Weights of a small transformer language model: MLP 512 SwiGLU.
Each number is 128 + 32 x the weight over its row's rms, rounded and kept within 0 to 255. Layers, rows and columns count from 0. The size above them is the row's rms in percent of the matrix's.

# layer 5 attention output (transposed), 384x384, rms 0.0885, rows 257-274,289-306, columns 256-383
size [ 98  93 105 121 105  99 111 104 102 104 102  91 101 111 103 110 114 107  83  89  91  88  81  85  84  87  89  88  79  75  93  86  91  97  85  84]
[[115 153 137 168  68 150 177 114  64 114  83 157 158  97 137 104 156 126 145 144 111 103  58 162  74 135 152 108 165 111 137 135 128 152 122 102  88  82 173 135  99 117  98  79  93 149 111  87  94 107 189 105 145  85 127 153 178 186 128 169 139 161 145 148 126 123 137 101 137 110  73  92 159 134 152  80 136 161  64 132 134  80 104 161  97 133 108 104 135 178 152 103 157 129 129  81 149 161 118 126 100 142 148 195 131 145 129 158 151 125 124 179 153 143 127 132  80 121 173 113 170 121 169 109  99 125 121 133]
 [107 112 169 124  78 123 118 120 222  79  62 159 165 169 129 111 127 105 128 168  97 117 187 110 154 136  94 120 116 110 184 102 146 131 125 137 147 128 139 154 139 144 134 152 110  72 123 131 108 108  97  73 109 154 107 100 129  48 142  71 121 153 108 110 182 136  92  66 110 103 110 126 130  83 180  66 106 113 140 107 144  86 113  99  88 132 162 157 100 139 180 166 206 181 117 159 115  80  92 118 121 128 114 155 134 155 137 152 177 121 114 131 102 122 150  80 112 168 102  89 120 154 137 115  98 103 125  83]
 [165 113 153 163 137 174 100 110  99 111  92 128 111 139 178 157  82 136 141 163 181  92 106  91 133 157 136 139 133 177 140  75 107  93 154 124 138 138 126 126 112 180 146 106 130 140 112 169 146 154 126 112  80 107 109 143 125  39 125  90 171 166  89 106  89 152 189 144  90  97 178  85 150 146 152 158 156  70 101 169 178 137 140  97 146 135 138 146 152 150 106 152 121 135 147 111 109  85 150 125 127  94 126  96 137 183 144 149 123  91  64 141 114 220 138 101 120 100  84 168 105  87 113 159 140 149 124 119]
 [ 62 151 143 163  47 207 143 164  87 104  66 179  84 161 145 118  50 127 151 134 102 140 148 136 118 109  96 117 110 138  81 116  77  71 124 130 129 167 113 162 131  89 170 132 158 125 139 145 155 119 104 115 112 144 190 110 124  96  87 101 120 142 133 130 196 106 102 190 185 140 133 141 142 143 150 134  91 147 108  89 143 110 153 119 125 105 132  88 148  95 145 119 153 145 179  96 125 145 178 127  82  94 151 138 136 118  95 125 145 169  68 102 121  65 125 105 139 149 151 137 128 120 132 145 102  90 107  79]
 [142 102 120  96 100 114 116 153 126 158 118 160 126 128 182  82 117 175 168 114 112 106 101  55 148 154 138 145 108  59 116 121 131  60 129  88 118  87 184 141 172 117 102 145 136 120 153 105 111 155 125 180 149 165 130 171 117 136  90 147 120 131 136 149 138 116 144 112 156 128 116 146 164 115 175  92 114 145 124 158  90 133  83 116 105 160  98 217  78 183 106 111  72 101 126 117 112 104 143 110 131 128 137 138 143 182 108 133 141 111 100 108 118 198 131  86 123 132 121 142 168 153  71 112 126  52 116 113]
 [119 135  88 132 132  85 170 111 100 133 164 164 164 129 163 158  81 146  72  85 143 112 170 187 153 118 161 108  63 110 122 152  80 117 150 114 157 154 129 101 109 187 100 184 165 129 127 131 151  80 159 135 137 134 145  65 152 178 180 131 143  78 145 125 122 123 122 150 202 143 197 125  76 152  83 125 151  87 143 119 152 175 132 124 194 173 118  73 131 116 146 238 127 161 149  97  77 129 100 110  90 117 123  44 151  81  93 131 143 116 103 114  72 184 132 106 139 140 167  96 116 110 137 148  54 127 156 119]
 [126 182  92 122 104 168 125 112 151 134 134 102  92 145 116 153 139 119 168 151 138 172 146 136 143 162 137 103  95 109 144 123 139 135 161 106 121 185 154 104 131 138 186 113  88 187 175  90  73 145 117 118 129 169 198 193 179  67  93  82 124  62 179 131  85 146 129 149 110 101  92 138 134 155 128 120 160 103 173 144 161  57 180 124 119 101 116 106 135 147 118 152 136  81 104 121 113  81 111  99 152 152 148 143 112 168 114 131 195 156  89  96 113 132  81  95 109 154 144 188 126 159  68  82  98  72 109 168]
 [108 103  85 154 137 109 131 170  68 151 160 102 113 104 210  92 150 119 169 115 138 146  90 114  65 126 183 139 135 143  69  75  93 159  89 165  73 115 154 190 142 129 125  59 151 109 127 114 115 143 188 143 206  97  82 140 170 105 132 137 161 125 109 119 118 143 124 134 150 149 137 132 120 132 119 142 158 166 166 147 173 101 160 193 115 129 130 149 102 148 144 146 129 164 151 145 180 180 142 148 149 159 101 166 187 154 147 145 155 163 140 129 104 107 160 119 118 124 121 180 114 156 110  71 170 152 142  70]
 [129 126  88 126 104 115 137 100 110 114 166 161 157 137 140  84 148 101 164 107 133 112  68 143 116 134 138 148 140 168 145 156 100 141 119  93 142 136 112 178 114 101 143  78 137 128 116  99 103 118  55 138  53 160 203 135 102 106 109 145  96 140 166  76 107 130 180 119 146 178 110 151  67 146 130 116 140 147  71 109  76 114 186 183 148 144  49 172  69 139  83 126 137 161 123 153 113 183 155 108  84  86 179 151 127 104 107  91 219 145  96  98 128  93 184 160 124  86 118  66 125 120  72 159 149 121 100 180]
 [131 125 128  63 137 136 103 146 149 193 137 138 124 120 158 170  37  56 116 161 146 141 117 116 121 112 153 151 156 158 174  24 100  99  53 121 181 130 125 160 174  90 130 160 132 132 128 149 114 109 161  91 132  80 118 183 164 140 154 126 132  76  75 112 117 144 194 128 100 139 156 124 160 130 122 133 100 136 113  91  84 200 153 116 148 125 128 119 141 100 129 147 169  92 143 117 124  38 116 131 151 140 105 144 114 160 117  95  87 148 119  89 104 183 175  99 155 131 111 177 116 156 100  60  98 121 160 123]
 [107 132 109 116 100 140 144 171 113 131  94  61 151 100  74 144 155 133 138 115 121  86  92 146 141  71 138 118 116  51 153 182  66 110  61  82 109 128 150  97 115 175 119  64 115 165 143  84 135 128 147 124 180 121  66  28  90 177 195 179 131 141 168 190 108 116 126 142 101 113  87 144  88 110 169 105 107 169 123 124 136  88  82  99 156 168 138 183  77 134 138  99 121 147 136 144 141 162 101 191  76  91  64 108 163  91  81 130 144 134 116 127 144 116  93 137 135 120 119  91 130 153 129 150 114 114 156 113]
 [ 73 159  89 167  93 148 159 149 165  98  98 125 114 130  97 119 155 152 106  90 178 114 121 105 143 117 125 131 158 103 109 145 123  99 181 142 153 140 131  83 147 132 122 147 174 108 176 119 148 159  57 119 133 137 114 163 199 117 127 165 179 140 113 129 103 172 141 115 150 120 131  89 132 161  80 162 210 131  68 192  72 168 133 183 119  71 110 134 114 146 135  91  88 128 170 116 136 137 142 146 124  92 132 136 118 152 133 174  89 173 160  81 156 133 131 135 170  61  93  87 112  99 145 130 116  76 146 134]
 [162 119 114  97 133 148 117 161 189 106 115 125 119 141 199 117 128  94  95 116 155 140  88 147 169 177  85 130  80 123 146 117 100 150 163 133 139 159 188 142 128 166 140  68 125 120 205 152 116 205 105 144 145  68 109  78 106 162 165 167 109 125 118 121 118 123 210  80 103 109 148 161 187 184 145 193 125 162 156 147 133 105 193  88 218 111 132 146 104  70 156 141 198 162 129  96  37 113 173 141 150 131 107 100  94 108 144 133 143 135 106 106 145 135 175 128 116 157 111 127 124 112 168 105 123 138  92 188]
 [134 161  97 172  74 164 142 114 122 123 144 111 122 165 108 140 159 156 135 132 153 181 143 149 112 132 155 157 116 130 149 151 121 170 101  74 111 111 145 124 132 182  93  60 121  92 151  58 102 155  91 170 148 168 130 108 119 145 165 171 124 103 122 123 144 161 115 132 145 152 150 131  89 181 161 142 111 163 145 109  96  77 155  98 106  93 166 140 114 153 117 136 118 146 107 125 111 120 137 144 133 132  86 137 187 192 141 158 127 122  82  82 124  82 111 171 109 100 156  66 150 139 183 195 100 158 117 184]
 [125 152 184 105  94 113 146 146 154 176 164  90 117 133 142 119 134 127  89 125 116 144  81 109 130 177 143 112 114 120 144  82 108  76 124  84 160  98 115 142 151 157 123 145 175  82 130 108 162 158 163 147 144 127 151 148  96 120 142 127  63 115 141 105 125 165 214 138 149 157  90  54  99 166 143 129 164 193 132 159 101  67 143  89 165 125 106 174 121  40 140 124  95 104 152 111  95 145 188 111 159  92 110 170 103 192  88 156 148  61  61 118  87 115 108 163 113  61 106 164 121 116 142 139 121  66 122 161]
 [112 167  70  92  98 117  83 107  74 151 167 107 177 144 100 140 194 125  93 130 116 128 102  89 171 147 156 137 113 140 140  64 161 120 177 162 166  97 135 129  83 104 139 136 122 153 157 166 116 203 117 183 123 171 148  59  92  92 132 111 119 157 163 163 167 131 153 201 103 199  93 153 144 113  89 139 206 132 132 105 130 163 160 140 120 131 155 107 153 133 123  88 147  76 104 149 141  87  90  90 175 112  85 139 127 161  91  80 157 146 117 120 143 115  75  98 145 150 112 209 132 133 138 119 160  87 123 108]
 [100 166  95 146 164  99 127 173 123 126 154  97 164  92 130 154 203 133 119 108 167 178  97 118  64 139 145  86 194 116 150 109  67 104 138  85 169 113 209 104 111 189 125 142 137 158 116  99 157 117 121 124  98 104 125 152 153 151 115 169 139 155 200 142  85 169  84 140 121 178 150 128 126 157 127 169 143 167 147 167  98 121 142 113 178 153 140 162  72 120  73 111 160 153 132 146 185 162 151 163 107  94 120 174 115 140 151 123 130 211 142  78  47  89  96 123 160 162 141  98  93 108 169 156 128 116 129  61]
 [113 128 124 148 154  84 157 143 166 154  98  83  98 146 167 133  99 109 147 131 172  85 111  80 108  93 141 148  96  97 143 160 200 117 128 137 143 138  79 155 174 122 125  57 173 132 100 154  69 135 108 130 107 118 130 184 117  95  83 127 172 124 125 140 101 124 128 123 114  78  54 143 149 138 111 168 152 175  74  72 132 128 154 108 132 121 105 185 120 107 149 107  81  57 114 138 188 137 123 125 142 117  62 162 118 172 145 135 144 116 116 150 100  92  83 170 157 102 118 119 140  94 161 118 183 106  78 106]
 [102 143 114 126 116 169 117  77 131 167  98 101 122 153 125 145 116 129 141 148 188 134 109  87 164 140 153 177 128 148 117 133  99  74 127  93 144  86 154  22 145 133 163 142 137  78 171 141 160 175 127 218 143 104 108  92  88  65 135 123 198 128 125 144 140 149 105 131  48 111 112 116 117 142 109 148 168 138 191 132 155 215 124 140  81 177  73  79  87 112 103  55  80 114 114 128  96  65 107 110 152 103 162  67 122 120 132  83 122 129 119 126 117 110 136 120 194 114 124 157  39 140  47 151 129 114 117 158]
 [120 158 101 135 152 112 151 156 125 124 117  99 148 118  87 169 129 188  86 187 171  46 128  91 142  73 109 130 133 166 101 143 126  92 172 167  89  87 120 181 123  99  71 118 130  90 199  78 165 151 145 155 135 122 144 122 149 153 121 179 152 139  88 157 157 138 164  74 166  31 145 132 163 160 160 125 171 192  74 128 127 140  68 139 104 107 148 130 166 147 176  92  98 151 113 133 154 117 134 124 122  96 125 100 105 132 134 144  88  70 137 152 190 159 129 122 138 133 132 124 142 141 134  84 145 122 137  94]
 [168 142 103 144 120 113 136 151 147 180  99 137  26  85 158  78 145  96 122 162 173 153 114 118 156 114  97 147 138 112  88  87 106 112 102 138 128 163  99 158 135  93 124 125  88  93 146 112 106 125  81 109 170 114  72 124 142 136 158 128  32  88 104 135 145  90 132  84 148 165 158 150  81 106 130 181  83 140 193 163 107 108 114 162 227  97 120 120 100 138  85 145 141  78 117 119 109 104 102 146 139 171 110 132 148 112 120 121 153 125  76 100 122 104 109 125 112 154 122 119 178 178 115  83 139 101 111 170]
 [126 126 112  81 135 114  84 137 167 131 168 125 189 101 148  96 171  83 170  88 104 123 118 129 123 137 137 150 177  98 146 149 169 108 144 100 136 105 164  89 116 139 116 147 148 163 155  74  87 182  95 135 152 165 117 120 130 109 161 173 123 181 107 167 105 125 144 109 101 134 145  82 137 104 111 104 159 120 135 157 136 113  84 170 133 145  88 107  91 127 143  89 204 197 144 107  86  86 138 149 148 151  87 152  99  68 204 176  87 115 167 115 153 167 167  85 159 146 174 112 138 113 130  95 112 181 164 160]
 [143 103 200 102 152 116 104 115 208 149 157  91 162 124 138  60 105 152 152 140 153  80 122 114 125 167  73 157  84 165  67 145 135 136 134 173 115 113 152  72 129 168 143 136 104 180  94 125  94  98  97 107 138 136 155 162 127 165 106 101 129 102 161 107 196  71 144  97 114 127 145  46 105 109 103  98 148 145 147 130 134 128  57 118 172 126 133 122 172 181 127 142 170  95  92  76  94 158 153 105 152  86 154 130 100 107 162  99 142  79 110 137 117 145 156 149 114 125 163 131 170 117 128 155  67 105 172 136]
 [107 137 112 121 125 163  80 155 119  84  93 163  72  99 194 101 127  96 146  85 173  78  68 147 127 132 144 133 131 119 112  97 161 188 183  98 131  97 115  97 154 141 126  58 130 132 163  84 147 145  96 113 146  85 105  90  96 145  93  77 110 144  83 166 112 123  90 129 138  88 153  77  82 191 170  77 171 131 124 106 130 162 135 112 163 177 136 132 129 105 140 142  91  89 121 113 108  91 101  95 111  67 131 125 154 131 144 140 138  72 124 100 116 104 180  99 103  86 161 144 158 121 176 122 119 129 133  84]
 [151 149 194  97 150 110 172 132 129 110 140 179 107 135 101 140  60 144 131 155 139 181 101 100 141 138 141 142 112  94 141 168 104 133 148 119 121 121 110 177 143 102 132 148 214 130 125 141 153  79 123  74  57 135 106 111 152 180 166 104 113 120  96 162 106 158 135 139 167 147  61 147 128 150 193 135 138 214 154 139 194 160 166  77 126 132 120 207 105 134 137 151 149 101 128 155 110 136 120 141 135 133  64 113  67 135 124 142  95 192 128 143 157 146 127 152 128 109 132 105 163 129 155  96  90 182 169 138]
 [105 114 174 143  90 193 144 109 149 108 133  93  90 144 169 173 126 113 194 117 156 100 135 107  98 139 117 109 169 125  98  76  66 106 172 105  96 116 122 123  71 156 131  57 115  74 148 112 171 181 191 100 136 121 127 110 137 144 121 117 128 116 147 125 136 185 102 149 198 172 157  83 158  69 176 129 157 122  61 139 168 134 177  62 181 194 113 190 106 117 146 181 133 110 151 104 101 181 154  64 116 138 136  80 108 108 107 100 149  87 133 165 213 131 146 142 159 109  84 106 137 147 111 130 131 153 145  99]
 [ 96 128  56 115 113 108 141 104 165 172 150 146 116 107 148 141 101 131 115 128 150 124 189  88 139 145 112 210 144 136 140 157 200 147 116 169  71 119 153 101 138 100 107 150 128 164 140 150 161 133 160 126 107 108  66 110 119  79 158 153 104  82 179 136 167 167  87 110 108 114 102  82 139 126 117 159 173  50 111 151 142 102  67 147 116 167 193 171 131 145 175 146  42 148 140 115 102 119 122 121 162 215 159 156 103 139 162 114  75 118 138 125 182 136  94 120 110 154 153 148 177  97 211 124 138 160 142  81]
 [131 140 120 105  73  90 152 133 130 132 236  92 134  96  87  99 154 149 155 125 127 135 169 166 182 142 125 153 139 118 122 127 168 152 155 156 141 164 122 155  99  86 119  96 129 173 103 168 122 108 139 139 148  99 142 137  95  73 156  84 109 184 202 136  80 126  82 153 134 103  89 148  68  78 186 147 121 124 112  99 112  90  96  93 138  92 122  51 123 139 106 176 132 106 140 139 120 135 126 154  98 143 182 181  88 129 123 143  95 114 172 146  78  58 112 160 229 148 132 118 158 162  89  95  97 181  73 150]
 [205 100  98 120 147  98  73 145 104 140 125 209 114 111 169 105 127 123 114 127 110 108 129 127 119 155 128 123 230 151 119  91 172 114 112 149 138 156 115  89 169 137 125 116 108 181 178 113 133 120 113  73  76 110 151 143 118 131 121  81  85  96 145 125 124 161 124 138 133 170 125 147 121  64  55 128  16 142 182 159 142 142 134 161 190 102 118 141 150 112  82 117 147 111 151 160  73 110 143 177  69 175 178  96 105 172 129 118 105 152 127 143  84 147 145 140  89 109 104 135 166 183  91 122 139 148  94 123]
 [120 104 114  97 179 151  94 139 126 199  87  91 111  90 126 135  81 115 175 109 100 122 164 157 135 145 135  84 198 127  85 153 167 151 114 114 109 138 114  69 141 157 103  89 148 182 166  88 104 130  99 117 153 116 143  79  97 146 212  73 104 120 189  99 145 177 110  79  80 146  91 113 139  65 127 101 118  87 176 154 118  89 142  44 135 148 172 123 123 118 139 141 104 104 118 187 127  98 175 145 107 136 123 106 134 173 158 129 129  88 163 167 100 125 136 110 133  76 126 130 165 108  94 115 170 117 155 134]
 [ 84 123  81 141  81 124 123 166 139 150  62 207 140  68 162 120 143 198 146  98 155 126 115 150  39  77 134 128 121 112 111 143 143 104  92 148  95 120 101 115 110 161 156 138 185 114 118 102  89 111 118 105 129 142 162 132  96 119 126 177 135 164 129 205 136 153 131 121 168 201 144 135  98 164 141 139 117 120 126  93 155 134  66  89  94 158 130 100  84 115 147 102 121 140 185 164 154 128  43 166 100 144  84 112 137 127 124 138 124  72 119  83 118 190 108 110 181 137 161 116 154 156 173 138 131 107 102 209]
 [164 135 171  60 158 129  89  77 183 130 125 166 103  85 125 154 119 150 120 115 170 122 113  95 113 113  58 134 160 124 160 165 150 144 176 201 202 129 172 111  94  90 126 106 128 141  63 200 109 109 155  77  86 139 113 104 135  78 152 107  47 121 244 110 107  86 119 131 101 157 121 163 172 162  70 130 143 164 171 154 138 100 105 128 163 174 139 151 175 117 155 199 101  99 180 149 158 127  89  49 139 141  96 102 107 100  76 179 157 136 169 161 132 155 138 171 121 126 110 143  52 121  98 101 100 128  91 101]
 [106 220 138 170 127 148 138 138 123  98  86 172 102  58 103  79 137 164 191  83 133 134  79 130 106 162 136 106 135 150 101 104 158 152 188 108 103 181  98  93 108 152 105 138  96 103 175 106 144 150 150  85 120 110  94 121 148 118 125 130 126 105 150 174 158 154  81 176 192 122 164 170 157 128 129 114 157  74  72 126 197 172  87 176  61 172 163 104 192 124 144  85 102  72 116 127 141 131 154 167 138 124 136 133 118 120 141 148 125 106 123 111 104 128  85 129 112 128  87 101  98 106 134 133 167  81 106  83]
 [ 88  89  92 125 127 109 154 189 140 157  95 114 165 120 115 126 127 162 154 147 152 124 154 150 185 135 134 130 156 114 137 208 109  50 120  68  63  90 122 164 152 118  94  91 182  82 142 115 117 123  93 158 140 117  89 124 123 122 112 220 146 113 112 118 103 174  62  87 111  88 112 158 106 180 101 121 118 138 180 109 152 113  89 149  73 151 101 155 122 159 140 109 140 179 112 132 143 135 126 137  94 169 117 144 103 167 155 150  89 126 105 137 129 133  96 131 143 156 122 102 122 126 176 160  97 129 134 116]
 [151  92  85  80 203 125  88 124  99 131 112 152 151 136 123  89  98 108 113 118 158 111 132 106 164 118  93 149 175 122  86  63 165 163 106  86 150 116 130 169 148 168 120 101 125 136 136 209  94  87  77 150 133 118 140 146 114 139 128  83 177  69 112 146 160 102 131 114 136 123 136 128 159  81 161 146  64 109 185 120 120 114  89 122 208  89  85 139  60 101 128 166 132 156 144 113 145 105  42 141 165 158 135 108 110 144 105 107 120 153 125 138 127 132 132 108 159 136 125 180 154 153  98 158 140 175  60 119]
 [154  76  88 116 145 148 171  96 161 161 191 118 132 107 145 105 146 143 152 148 177 129 144 116  65 127  85 189 112 176 122 150 146 185  92 107  57 121 105  93 123 130 184 149 104 179 144  99  92 158  75 173 127 184 171 142 160 105 107 153 108 138 125 122 175 126 129  65  85 160 151 101 122 121 173 113 138 151 115 127  75 117 120 137 128 133 134 119 198 140 147  98 129 166 104 190  81 142 145 166 170 123 191 167 136  84 145 174  88  68 130  95 134 199 137 123 127 109  70  67  66 133 129 150 143 150 143 177]]
# layer 5 attention value, 192x384, rms 0.0317, rows 130-147, columns 256-383
size [ 93 101 105 103 101  96 108 101  99  98  94  96  96  98 100 111  92  88]
[[101 144  91 153 142 190 204  86 154 158 136 113 140 104 137 170  67 107 139  64 126 118 138 103 122 141 138 150 138 145 150 112 140 144 155  45 126 147 128 142 158 122 115 121 168 139  84 126  82 108 130 174  62  81 157 162 131 145 133  97 109 138 165 146 136 143 127 161  49 164 178 126 137 166  83 173  98 121 128 116 112 164  54 198 121  93 154 131 129 125 124 105 122  89 150 119 119 186 130 105 131 148  93 144 156 118  88 146 143 181 152 144 118 103 115 107  56 142 118  78 105  99  69 153  91 129 194 165]
 [129  72  93 137 148 144 112 100 199 127 134 122 158 144 102 119 132 101 116 161  93 158 131 147  94  89 144  77 111 151  74 109 192 101 118 189 102 130 202 165 144  84 148 143 192 111 139 103  90 116 103 131 142 174 181 152  64 166 128 140  94  98 166 122 171 133  88 152 169 115 124  98  95 103 128 101 106 146 112  91 161 124 123 123 124 147 139  91 101 132 122  61  99  88 101 131 100 102 156 149 134 130 128  79  89 131  80  67 186 169 158  91 127 104 132 196 154 141 161 193 102 161 158 118 114 116 132 116]
 [134 119 162 104  88  76 157 133 200 147 171 114 132 167 113 171 135  86 142 125 166 143 115 117 105 141 130 161 129 160 120 136 117 139 162 140 135  87 136  78  63 124 104  97 124 137 144  90 126 119 166 155 195 107  92 156 110 122 127 104 153 107 115 155 105 179 123 120 115 133  65 120 124 104 171 123 163 137 136 144 103 151 156 115 133 102 141 220 137 129  41 142 120 120 135  95 185 128 114 111 114 161 140 122 132 107 108 133 156  77 134 101 138 170 100 169 121 158 100  76  81 124 116 145 145 127 132 155]
 [183 146 150 151 147 146 104 150  43  79 129  65 178 166  86 120 159  73 105  46 175 150  50 138 158 104 138 157 148 116 139 147 104 144 117 125 135 195  86 135  72 104 156 128  98 166 150 135 149  95 152 139 185  86 125  78  63 123 172 127  83 109 113  87 103 168 131 164 101 101 114 109 118 147  88 143  94 101 155 142 142  96 171 107 140 119 103  91 126 182 114 182 120 147 155 177 145 109 148 121  81 100 154 143  65  94 211  99 146 107 149 170 126 131 122 101 120 147 155 121  91 109 111 143 176 143 137 154]
 [ 92 124 116 119  95 153 140 152 107  68 120 115 178 142 154  97 141 155 111 177 125 157  95 136 120 182 101 126 167 146 110 104 159 150 118 125  74 138  93 101 131 114 140 135  56 139  99 171 147 139 114 128 151 122 107 147 192 110 128 143 127 115 124  93 101 140 140  88 109 136 117 136 174 117 170 172  96 120  89 109 116 155  26 127  65 161  93 125 113 143 110  47 122 145 139 116 128 161 101 134 138 107 129 136 130 151 162  83  84 157 180 196 175 157 170  93 164 184  78 134 182 139 152  93 118 127 140 141]
 [161  46 103 137 109 131 172 108  64 124  80 112 103 176 127  64 181 125 114  59 151 139 115 148  98 147 155 186 157 125 136 124  96 160 106 160 117 140 134 172 108 106  89 146 112 144 108 120 149 126 111 121 162 127 136 153   2 117 146 163 128 137 140 137 160 126 106  98 130 154 121 133 161 128 147 176 129 183 103 117  85 177  71 182 132  85  94 118 125  64 139 147  89 157 146 122 168 105 151 139 124 124 171 181 187  97  61 121 144 133 203 166 114  81 143 140  88 154 123 189 139 148 123 149 191 146 147 178]
 [155 161 109 113 125 130  91  87 149  97 119 106 163 144 133 167 166 103 132 113 109 123 103 132 138 135 139  93 121 116 162 150  42 166 127 121 145 139  55 128 158 193 157 185 111 154 120 151 118 112  66 132  92 167 154  89  14 127 123 100 142 128 109 106 173 135  97  83  99  98 109 114 104 130 112 126  71 125 124 134 128 155 108 110 161 159 114 132 129 136  72 169  61 137 107 106 125 114 145 140 192 110 133 130  83 131  18 138  95 108 136 133  91 140 121 125 128 115 128  80 110  91  93 118  61 155 143 143]
 [123 127 110 110  99  86  76 146 152 131 108  98 111  94 135 150  80 163 101  40 131 159 140 109 129 132 168 108  89 105  97 180 114 111 127 111 102 166 137  84 126 151 123 126 107 134 138 111 150 142 137 145 229 119 129 141  90 125 104 158 115 119  82 175  95 149 119 211 125 124 129 111 117 126 130 144 148 117 166 138 118  85 102 137 134 137 197  84 142 107 161 140 152 123 155 129 125 109 152 129 146 152  92 171 125 109 154 106  38 133  77 120 139 167  75 101 160 146  69 140 146 169 103 109 128  89 147 125]
 [181 212 166 130 122 103 193 101 138 148 105 136 133 173  87 112 164 125  96 141 127  74 100 132 100 183  85  83  92 104 121 133 145 139 145 201 136 138 119  98  84  82 125 167 116 133 169 103 141 145  70 141 156 133 163 197 136 142 127 131 116 144 168 120 151 100 103  95 159  94 113  93  94 205 111 135 114 126 154 131 162 115 133  89 111 168 113 168 132 113 133 114  70 164 111 104 135 176 156 184 138 115 101 123 182 147 111  77 184 155 151 155 145 112  89 145 108 117 183 152  74 140 142 142 209 104  59 202]
 [ 87 106  78 133 153  76  69  89 135 106 180 115 105 130 146 190 124 142 119 137 149 152 135 131 135 114  80 136 103  92  81 108 170 146 166 201 148 116 142 116 130 143  98 161 158 140 145 101 132 136 152 118 111 151 130 173 203 116 194 123 106 122  85 120 110 118 138 113 137 131 152 135 155 106  98  97 182 136 130 117  96 108 143 136  73 132 225  88  99 124  82  77 126 128  81 118 115 133 144 101 145 140 186 135 170 115 228 117 102 131 171 200 144  39 133 175 129  94 136  91 130 105 117 159 195 130 133 142]
 [150 134 175 102 171 122 160 110 134  97 142 119 131 158 135 175  64 130 128 164 102  84 131 122 106  81  95 170  98 151 106 111 163 110 156 185  94 105 121 127 126 138 131 132 122 118 116 150 144 126 170 174 151 142 128 155  80 123 139 126 115 119  81 124 192 122 162 174 125 122 105 146 174 141 143 131  76 138 120 122 193 117 188  51 117 129 116 115 141 133  79 103 172 108 107  77  95 158 178 149 187 121 112 118  75  64 158 131 125 145 177 181 122 144 146 149  85 165 211  90 109 129 134 121 199 186  82 134]
 [138 133 110 127 169 185 140 120 100  83 103  68 113 121 166 144 102 126 143 168 100 199 139 115 164  96 146 183 151 106 121 157 125 128 136 113 165 108 118 134  98  56 145 154  92 143 116 131 139 142 154 122 140 174 141 149 114  95 105 104 143 156 149 156 108 130 144 138 136 140  89 132 108 157  97 106 108 168  92 142 118 166  52 152 118 134  51 110 145 140 130 111 128  51 133 138 179 151 120 140 123 158 151 131 191 120  81 121 177 185 139 174 145 119 117  86 125 131 136 122 128  94 147 116  89 121 176 116]
 [116  71 109  93 108 112  92 140 121 105 113  81 128 149 118 146  72 169 126 143 105 117 122  93 157 149 145 155 102  95  83 150 168 122 193 202 147 125  53 180 161 140 131 134 129 152 122 130 138 118 105 142  87  77  45 139 103 152 131 102 130 137 117  74 147 114 141 139  87  75 145 154 124  50 129 125 118 141  84 141 150 121  80 186 122 135  83 120 151 132 122 130 141 219 176 150 131 131  53 153  98 160 136 150 135  63  92 128 130 159 114  85 138 172 130  73 173 155  97 192 152 141 116 130 143 146 129 146]
 [124  60 107 136 156 107 170 219 167 139 147 151 156 182 103 149 118 162 158 164 174  84 124 114 176  64 123  98 157 181  74 109 114 159 111  96 105 107  80 150 125 132 132 133 121 164 145 123 144 122 184 125 166 215 166 111 129 122 100 110 198 151 100 143 110 122 131 130 129 143  77 161 142 110  76 112 141 140 151 130 150  92 171 133 132 172 121 115 141 154  81 143  84 120 106 107 193 112 107 110 159 155 170 145 150 131 103 106 140 119 191 130 178 128 152  92 170 128 137 101 101 102 104 119 166 126 102 136]
 [ 95 129 159 133 111 129 131 129 111 224  73 152  90  76 128  72  53 116 143  60 109 120 138 192  85  81  61 127 172 116  83 171  30 165  94  80 128 132 126  89 151 141 125 131 106 162 132 158 141 109 185  82 198 124 126  95 166 141 166 114 146 133 133 119  84  93  99  74 134 124 183 116  82  95  96  88 134 108 162 149 159 115  69 128  86 127 146 102 132 118 109 167 170 130 193  84 138  86 122 134 169 112 140  91 104 110 127 110 174 136 113 143 116 124 154 156 123 107 169  59 111 122 134 118 121 130 172 125]
 [140 166 123 113  56 107 143 111 245 128 144 136  79 140 146 145  86 133 122 116 124 198 131 184 103 103 109 125  89 127 152 139 191 160 148 167 150 119  80  88 150  95 181 108 133  82  91  73 151 153  62 144  81 163  79 119  74 143 141 147  88 147 122  66 182 101 171  89  81  77 117 166 111 121 127 113 124 128 100  91 165 149 131 118 139 111 130 127 113 162 156 104 185 118 118  97 139 132 166 161  70 135 132  95  75 114 119  96  39  74 194 158 120 139 137 142 149  94  92 115 142 162 103 131 128 165 121 163]
 [166  97 124 132 155 131 110 191 145 227 119 137 105  63 103 115 131 168 123 116  84 112 105  77 177 112 136 110 103 151 152 102 131 110 147 152 156 149 185 120  91  71  92 143 164  93 141 112 156  92 112  65 179 154  90 115 161 121 120 115 110 126 156 139 159 135 142 198 175 165 175 143 109  96  58 158 113  65 158 121 111 197 140 107 144 127 135  94 116 135  70 105  53 124 139 124 126 101 140 113 161 106 134 130  85 164 102 118  79 176 102 117 188 164 161 118  87 135 108 107  99 140 114 165  40 141 101 130]
 [156 196 138 130 126 103  80 126 146 171 130 125  93 141  96 177 161 157 129 175 162  84 119  88  76 147 126 107 129 110 136 142 117 114 157  86 140 103  97  89 126 123 133 133  49 167 120 118 104 173  76  77 173 157 106 125 148 141  90 176 136 123 176 130 109 185  93 118 124 108  44 160  91 163 147 134 115  89 101 116 196 152  46 122  69 162 167 109 132 148 113 177 152 143 172 184 125 128 113 103 137  97 196 137  96 183 122 107  74 111 136 168 101 117 191 119 141 169 162 123  58 166 108 147  33 137 147 157]]